From a checkpoint of a small transformer trained on Wikipedia: MLP 256 squared ReLU, 9064 steps.
Each number is 500 + 40 x the weight over its row's rms, rounded and kept within 0 to 999. Layers, rows and columns count from 0. Numbers have three digits each. The size before them is the row's rms in percent of the matrix's.

# layer 2 MLP down (transposed), 256x64, rms 0.22, rows 69-118, columns 0-63
097:419523517501482487430515511546520442477486525411536503501483517462536517472520536519568491524494524506554465492461563517408485495514535467484459570533526512512518524477551524537410422486599488
114:484568505486470515550498448546405474431514509494547461478523450520435545535581508531473500556528513427518532456509475519541513490560508447544476478564477542476569500482563484518415484493495469
129:521465472509517460545544571442523442521419503516493483429530515496504466585511582541525507486479459506558524440455523471526526511498495579501548478441533505577478531503495569431484534521549479
093:393530476466420493505501464567461519451497445468466497454475527526481456495503473557561550509543445491491529525522478507514489488472531512494483435509545548438573500438490451460585511487540570
095:565544496498430480533537513553462518501580525506525453523461509484437542526580522516449465486503545551496469504568499474519519428509418539466464550479486498481398451539540475531447531502533485
108:549523463453520449527476398452500507547446521552549504488496573456428486486507476459473545478496558492415485557515565544435423472459497466448532463540502483519478500460505477519503555465501478
123:494568495495508496547548570557441528446480409527497508468520491480558495545546447463444483514454498546541461529555501466512500511499463509518525513471565512507468497525496582377433536485503533
091:474511511456473524520567504517552514509524471547494511446541542496463452501534427459586558492566450538549480472481503410490513558519573436507434503558487513472414499530482479520566509481478509
077:489522517508542532557488472538459422545521458506446527506548508496493477465501507470577500481552551499565486498546441543535562559471497488448444446503483499480515517524520460445444572441608512
117:531541502512455439472482431528506525597473422587529545473482510478429475511477533501588447556510469565489527536491503536528505519526551482494519523527483550571485533472539530543465481462509568
082:519433405544527499461526491483518495544536507585528615527446510491506550459468470454472466495579452493461486490508516487472417538505532434507447490506472514418504444500518473529504485539468522
114:539515526450495463496573505441540471548472455502492504584492449512413503542531484433461499493544512556477452505490479504493572491443493402485457526496524570535450444518485417508513550468489490
076:456517477454518495511480503472536517477540499537503506441499476500460489456494499527584505480531559566570520541521568465509518499478529520518543465508464533552491477446443479498551484329504551
076:537498581522519532489543436488512422490489533463408480488545441480495562546515532450513511491535553536418476560535495473492473478440545396513472525539499448544501506498557534478530552480497497
109:446485490552425474482527543474476523573518509551529498532470490545480434559497480495452484462487434448451531422467547466504541435485482475448428465499517443549478480499513579479477512559565503
130:540479430527473470482521513515485566623519532497495592448462523479461548477397492437522546486475529450456522450475494535475530517457501450503506503501461530507503485483554548550525562477537539
085:538576494522479491515507496514524481503470521583474535510508515435462510516504543531468450526501517509464501602525516447423511552486469485490397526522492524567546427557549477495502417435520533
086:480521482519461438527587463526501442531546479489534483493513497502457511522536499447494516474572504531477512538456452486508445498469489449452511504461534467496506492515582483537643577532538576
090:540444568476502503506500441466537458458488490551593525556499487507511510504520469494492487478620557510467511488521496499549478461483455505527469395426438487502464505491447490438462558560498511
098:509471450560545510499557409505529510568575544546543492484515474551452480542477503481459431534519549473519569549506505524543524546487480542485488566537429522449483531482432455513513555509531547
113:473495462440473458510562494534478642562583475551509536535534510481501469559510518404499497501443451492435465523504469443483460491472455540508563478514520481457531507495527500563488487490481509
105:528499588449473497502528519502497475525543502501503471550503471449542455595527444483446412514496435490567554476514422512457512513499529540457505493428525466517489491524439466487486514443592536
093:538519489515477467511513519505445587504509510569504482463529533501521511481497464450503530465516518533489361549502481560539601494568513518484493528458458547479477544552535458455480549456468434
114:582515516545516488510445458525520525522514494460524532482451509517459498536520504449468479503517515519528420514474550454540573482539502505522486575608446555413556527453494461515508464438447545
113:513492549483435501535471440500509414488485488447488514509516450536488498497483562513513502457505476464520471513488458562573489489559530498391457520425533471542522528517516506505411490616519463
085:513521578500503504545501502493494549458484589548503510468506536488443491591516530509451539509476465541395491529530455463450499588501471504481480536490520527519443475524525448514415586473512541
112:454477573521474598521491458542510503559482530490547478521520570470440504532492498515435484489502553515504509515498544559483446449477432558552487463564535569499491471472491478492545465411451451
115:537504543456472442532521532430532485502419511534534498523530448510523474494486495529474494552453473530481443487449537528506537516524434542429550520426557500509460498573576463501494571575538459
120:447540492547531508553449451533481503506526459481506509465493543531511568555541490565483550510565503534478510486530499479417493493524543552516524526547474561521498481340503525466502503524508428
122:555456528517450453536412471439471489507457498549494535500511486515497508535489522527494449459473570545499550532538484525481495482625467532532478511435483506443487459582519488554461468475586505
101:537494503480497453455556472477484556498435454498557465536501490524463487534505541505464511501495479453535497526514536457498443515530511504528546434517540530497492381473479545513609561553556591
098:507498525480417491471507481588485553503587551492526471454536539451517467469474528486524507537485547514549537498494503525568569574499524502465475552548451552510482422536540506498550499409475547
083:494521521523497467497532532459628430456511469514510554533539474499477526497499433474517521429526504484554569483534466525515472491546500494509552426461539466453527514487541464446506446525611522
081:561550499511517508432493523489536469555534535478522500500486518481456532583467546481514431534528524464478422550537545513463450445526482494494519563481427416542457428495539524474524462423462498
103:521505513479497507464458472522559492517436538571447515515505426503469520460453472463526532496555495440447525504544506444496504568493488543427482544492468461473542518561472490573576572568564476
096:427525470522524473488532475467551489529468487499538521481455448505577535500592448438469484534515542478458441463564453519494454457536570480483416504434557469498543489498529475457447555522478522
113:509523515443558500454484488531455528499483532515470433522551532499491477503400494569513393460484503506458553539509415523498545558441424531474529478474481529446428448482449504495487484482489476
102:432417517450478458506497540512511508559588478540566519462505496529520543569517505485478489471505517506529446554451504493454535556545509524455440501507513470523571483501584458505488527410561540
109:535503455495562556554452486447524487465469558477528465473475568537538539459491547482458480479570415523483470496490493509408568497485541439466456510456443480517495426478575542479531474475513497
092:483477567468486554495477503508511446533489460423566446548412553583457495522572532546521480523521525493518505499505472532509520503492542595506429488571441499566494463526541513482550504462486517
118:460492556515519458478533537460527509451480522582488477557487484505447410467478505491499505425489463538534580481471551503493502472522481543563496497508497498435442426437444446567436519520505555
100:516557489470544514470499522573504429451519451527458454449518493456529508503509493494436497522458529524568490488534488456545492415530430514429516442565507468493419426541500486477445526497431503
100:495493492503461524449507445494515542412548520528614523545530548494451453509443491532538526507520513515494423482445496574436574488565514550471505472507471449501459533505486428514513550457502521
111:475492505472406530509501475520555507539483483525549527509525477511487448552531465511452567502501488529446444468500532486489465627498497533454425542579540498522463529495503531530508617468518514
093:531497522456530520514519540482460533461521540505565449508554472472513524528520516489487537480538546597544539536531438497545467524486503475519511522468504547456427467553456431428485588495414558
116:463500490536432563450468432544511489469474543493470501523502551514411471481418501575528461502474548501525532445511491506546522428507477442503463540480457500486508497440472482589560538490465427
078:519520527426490471450523474482444461468459433490471534501534463521486475490455458483540542469537488473482493488528546473563484509495508541423490451541448529522539502582423514500410579579449502
097:520522462420518512512511387547479592535549539559578533471497483479491515532545505490486464534572477541456452477492450456532411451499562461462471463529552512500520459500497481489524479537494506
119:476498474457478505477564506470484501519510475452517463488441465426453462521458519509516475510440551539452431475589548504457380449488461474513534485512434485418502473488528538442512534526527466
102:497501514532494478465417533544558531550543510501469531458498528475456422495508493546513537469576538514451455567467504550498490458556431572458523437525470548527464533493447501546501500525468410
# layer 2 MLP up, 256x64, rms 0.216, rows 70-119, columns 0-63
110:481485518503556519471510504562493515466509478518432511428548397498510496502438519497544585555483520470466474578509484535574534502565482566571513486460496493519441544507541439531480489437535493
115:445461497542508561461410531557530587424500509473479463525574461488571529504544460464518510451509524461470491468502481472533458525430528421522494520498557479513486505501515521534463430559477550
097:526485565496576503508446564437546476438451575465466453459567511462506492507485472458492537507502549478503498466471555506505510517498494557557493520541421512503394534538443523547488463527512442
091:492499517495549444486450551469467504406519513481465522496470484517502546483511503517498499550363494525539518501448485507521513483505527463571458481510515477508550601519489480523536373475553519
105:464470474461497424532411515438488535530512481520473407503476480537534445434487503509516523459448481473444573496521459473511459505432496591469585523493470485442494526513487550480531454548485500
111:495483494544548528474534482512416465467490534447504491512493495495546500452470446484551565455506467571544574507462462563542457507535388519521543496464519531479460564507426489502535528565455508
087:501491415519549486501401519487446477439446504508456479563444479560499444534526515517541471473517485493471487504526533531524488490459486537545536472515504454522535546519412621432500486527519452
084:494464518563469517493428532440599480480516522496482482484507467538540479538463456497497491481437475563430528489457571473466443441513409502508486541494530509487547488459500500593541518579495465
104:498472473530507463436483433547507598482465517524427525473554433482575567503443509488490451520490480429488550456490568507484464495492455444536572512429498531472468512485526475505481446517536458
078:557497512528551528499545425540452474506496526518486527476544505504488520500458466512524525532627480507419470494498545571489470579484482444436481536513456512471494544473518539578526464498565564
100:473436514563525443465435474447427522447445497474410503511479455520502455417475472487479498483495480517538557519540533492510488509543508436535512518484488435466409563569536459510506505463546488
083:510462461572484575505444450511471557438525482539493490532458478531510543406485497466527451504438528484418476482466515439505472474533515504492543488394462553472572502507497469494467459468461456
085:529466444591492516552537456511489576533434444512484431508494462518487520547502527489474417463502450546489506559510562492530506464466469495547429496489493457501489558508517603446468502510530445
104:428490519537589421479489473515441503521462562478482503475473462556527501514498532464583568532550503456500505424449536515558511505458489505506480572531512522519543514563568544535435472482537487
109:477428463479506531457454545486503479457579457461484427445468485525526474463497488508491514461415511479559496526568539507579476504527409456558462470464553496486510547516421517505517512506439534
092:508487433497491524509520600415550479514485490451472497496510504473516414443458488513535529510517538518576531401480482532468507549545490574460519501479528526447491537558576481469566494539475487
111:484419500513502459537474526504499511471516491474499466490496497556545543479540463514527525418517501494506481530438499543492492507475437514556589514409551394514569507573553571483546477489456507
098:457481543521490501499476521530532493535568467467482500409519495519538496444560529494512502513454545437557559489525525520561489493426470472492497465407438434511573546467470518441462450467562502
114:520441489512490521523492461587468584496519496476509467462481492553539546493453452500482548473462492440419553578521527558531503476498457437512545513514482431509549532488461461524405465438503492
108:530476532498542472523422528490446578536457473480407510535501495562520510438457468486507546434537469485467479486539521579497460520481515570532477513425500468432568516542525494480515504557492433
107:539488563512480494485456462578529548383541513470493467525544476515533526427462500484507538524480481458449430491514488563514532540512533484425404498502451524490549531496452534473468463522564480
092:450491441478576458503419466515543486542540490474462474483517494488545459441567476500581463454480479472480511487527435483526524473470556439524496516432522434465443498483558515515573540435501542
114:528483546486493470422487546544534513474533480417388456487570442503516464516509478533565538521500562459498522456528456560495527534437523525475517524552491488468514510527594468501509481566498448
114:444499478533538481496529448511508590492450505501511497534531406489549499517551476419561498469437522447473482563509533483502525497507465586535549553553509439529527532549532538446549547499540482
087:425510400539514525488530546533531492554566498424494507463496512555504505475576507512607528497496462457557499505491438555489544465489531505511415529530512492429507541512467480474505430491466511
101:500486477466481481477493531496535471475558506510473521466541497495584460402511417523561504539453524502554507438491512500496472505474494536588560571464463469419457521504449529527553429538536471
110:478407468466506592446530438448536467485566480525438487544455492543508497489455407531539517459496459549509490487492485551554441511453468576491515496471496492488577544465463509475463473502477464
117:484501526506523451491498538501425543511479516447459417578476478529524503400508475540587522461559464528536471503553507479553526476510516543591464511486440461507488547478554533548469475536511548
116:464474506493537507499558454484499522529539493521406483502611438502557497537468487463537526461532478541496525552554477576435535473483471425501531455468466497499488514575497483503598480520531548
084:536466547587522472439525477454512551471480440521415485524428488590543507449444533500479512475533459436514497534518540460489469515539540470480580505549500543470559536427518519489540478523504512
091:458470540495531547548463524512526439517444483430445505478456528582510555537555420494504494543517458478482437533457539589496494461544545513501543479507533542510543595486486454519467454526519481
097:425469487559506462482517483493506485485539427419512493433540494558524492546459481496518442470508602479436566553509487471509496502510509570523514483445545431521577556518465488457497525479452468
082:484463447527519409535511530537500532525498517446431441564562506469482515450487433465506554543482514526479550522480538539539489563523464473483524546520524447507482549466535478504530376547464473
109:469454540485522523549442535454479491500497464469487445511525494601512489485440488445503486457446504527439600509496486536526499478380536502511465509448459528485488503507508504453496440550460409
100:458467501503547554467453548542450535532523526434517481494496423555491573465414456518537538465555414463467463476540531553592503484517485524500519529473469468442447526485482491483492476543447510
106:489435581500547557417427528452499490477540543462427467548496513497494551487452475482475489524516543569506494506490490508502429512523548500554557495455447467498506570614474502533506511517464488
103:499472535501488449493566462481492555428474542496448512452536467512512475447442490489479571415513537464553539539568478525556529525479516569460446473523508414537491523552487561478513500495508423
101:484489480488544448476537507486509542509499508506503462516521502498548488433495477379481463415523557486498574440530455489513479549491540529565467488486443425498457520473484557518596480481565456
096:491491498523559470526455563489522492420543546511485490420582432468548550526504499444532542532408596547482485536524505489529515479504498515513521563513472547487566493492423486519445520492479529
111:436439557525555447469499490518524579494495457495443444483475482541512454468481499473512516423547538492537511521519493471575534579479532470520451477512523502429486511498589555489413517455454493
096:460496456511525474483534487500493512516502440425482420506461462523514488493457463496501515468553557471579510521505519479548455530420464577490572502462554555474449535486534482501454455395561496
098:488515541492541509533506547529519554465459464484408458476583486479559518522458532468488562546494547473535509498512554450529475508499491418562499525528412483472550491548539535471459414454537471
113:510437539551478568532482459572524518527542465529510498479505452528579472530510457488502510527491559506549473474433533452491501528472489548529417603429518455484505531451532539530487477465568455
091:427515531502528486544526512475509468522418484429463460495464518506519480502494420521494507534461479430514471563523482446452487516505519448513507561487438467501543564444532506548495419484603563
106:504474525471527484540451453570507551468507469470457505426557424518511449546503496438528535457502451469504542503506470447564520600420484525547485584524513461487521496446495538523505479443538483
087:449479417520491529549489488476535500443540537415476401495555481495497478492538492511486501479443564465506499462551479500519525554438564457480525495533544514524500503465565583542518487426465562
099:500414473493526545545454489518499548505567473540488464422524459565515449423543513508530527423515454491475457492511495470525465547469474415491508430472508418487539530524531515427492554479523520
124:500466476524594498519520495464462507464463477491426411468525470590509455453468543498506494468457489565498472467544525478518424489500523546495479558478516478368469526532479534475506461548490470
102:515492447484549472481505522521485512407513518541461426502521418478537521504432463468487608439483483554457561549493440495441540506538551509533511502497476522403544495496503504479564509525498529
100:467453569522490541516494473464529507468459508490496489522556492557529531487477506485554516564562562541571525439514525569489561460482461547463514564469531416503465537504565559473430476549464500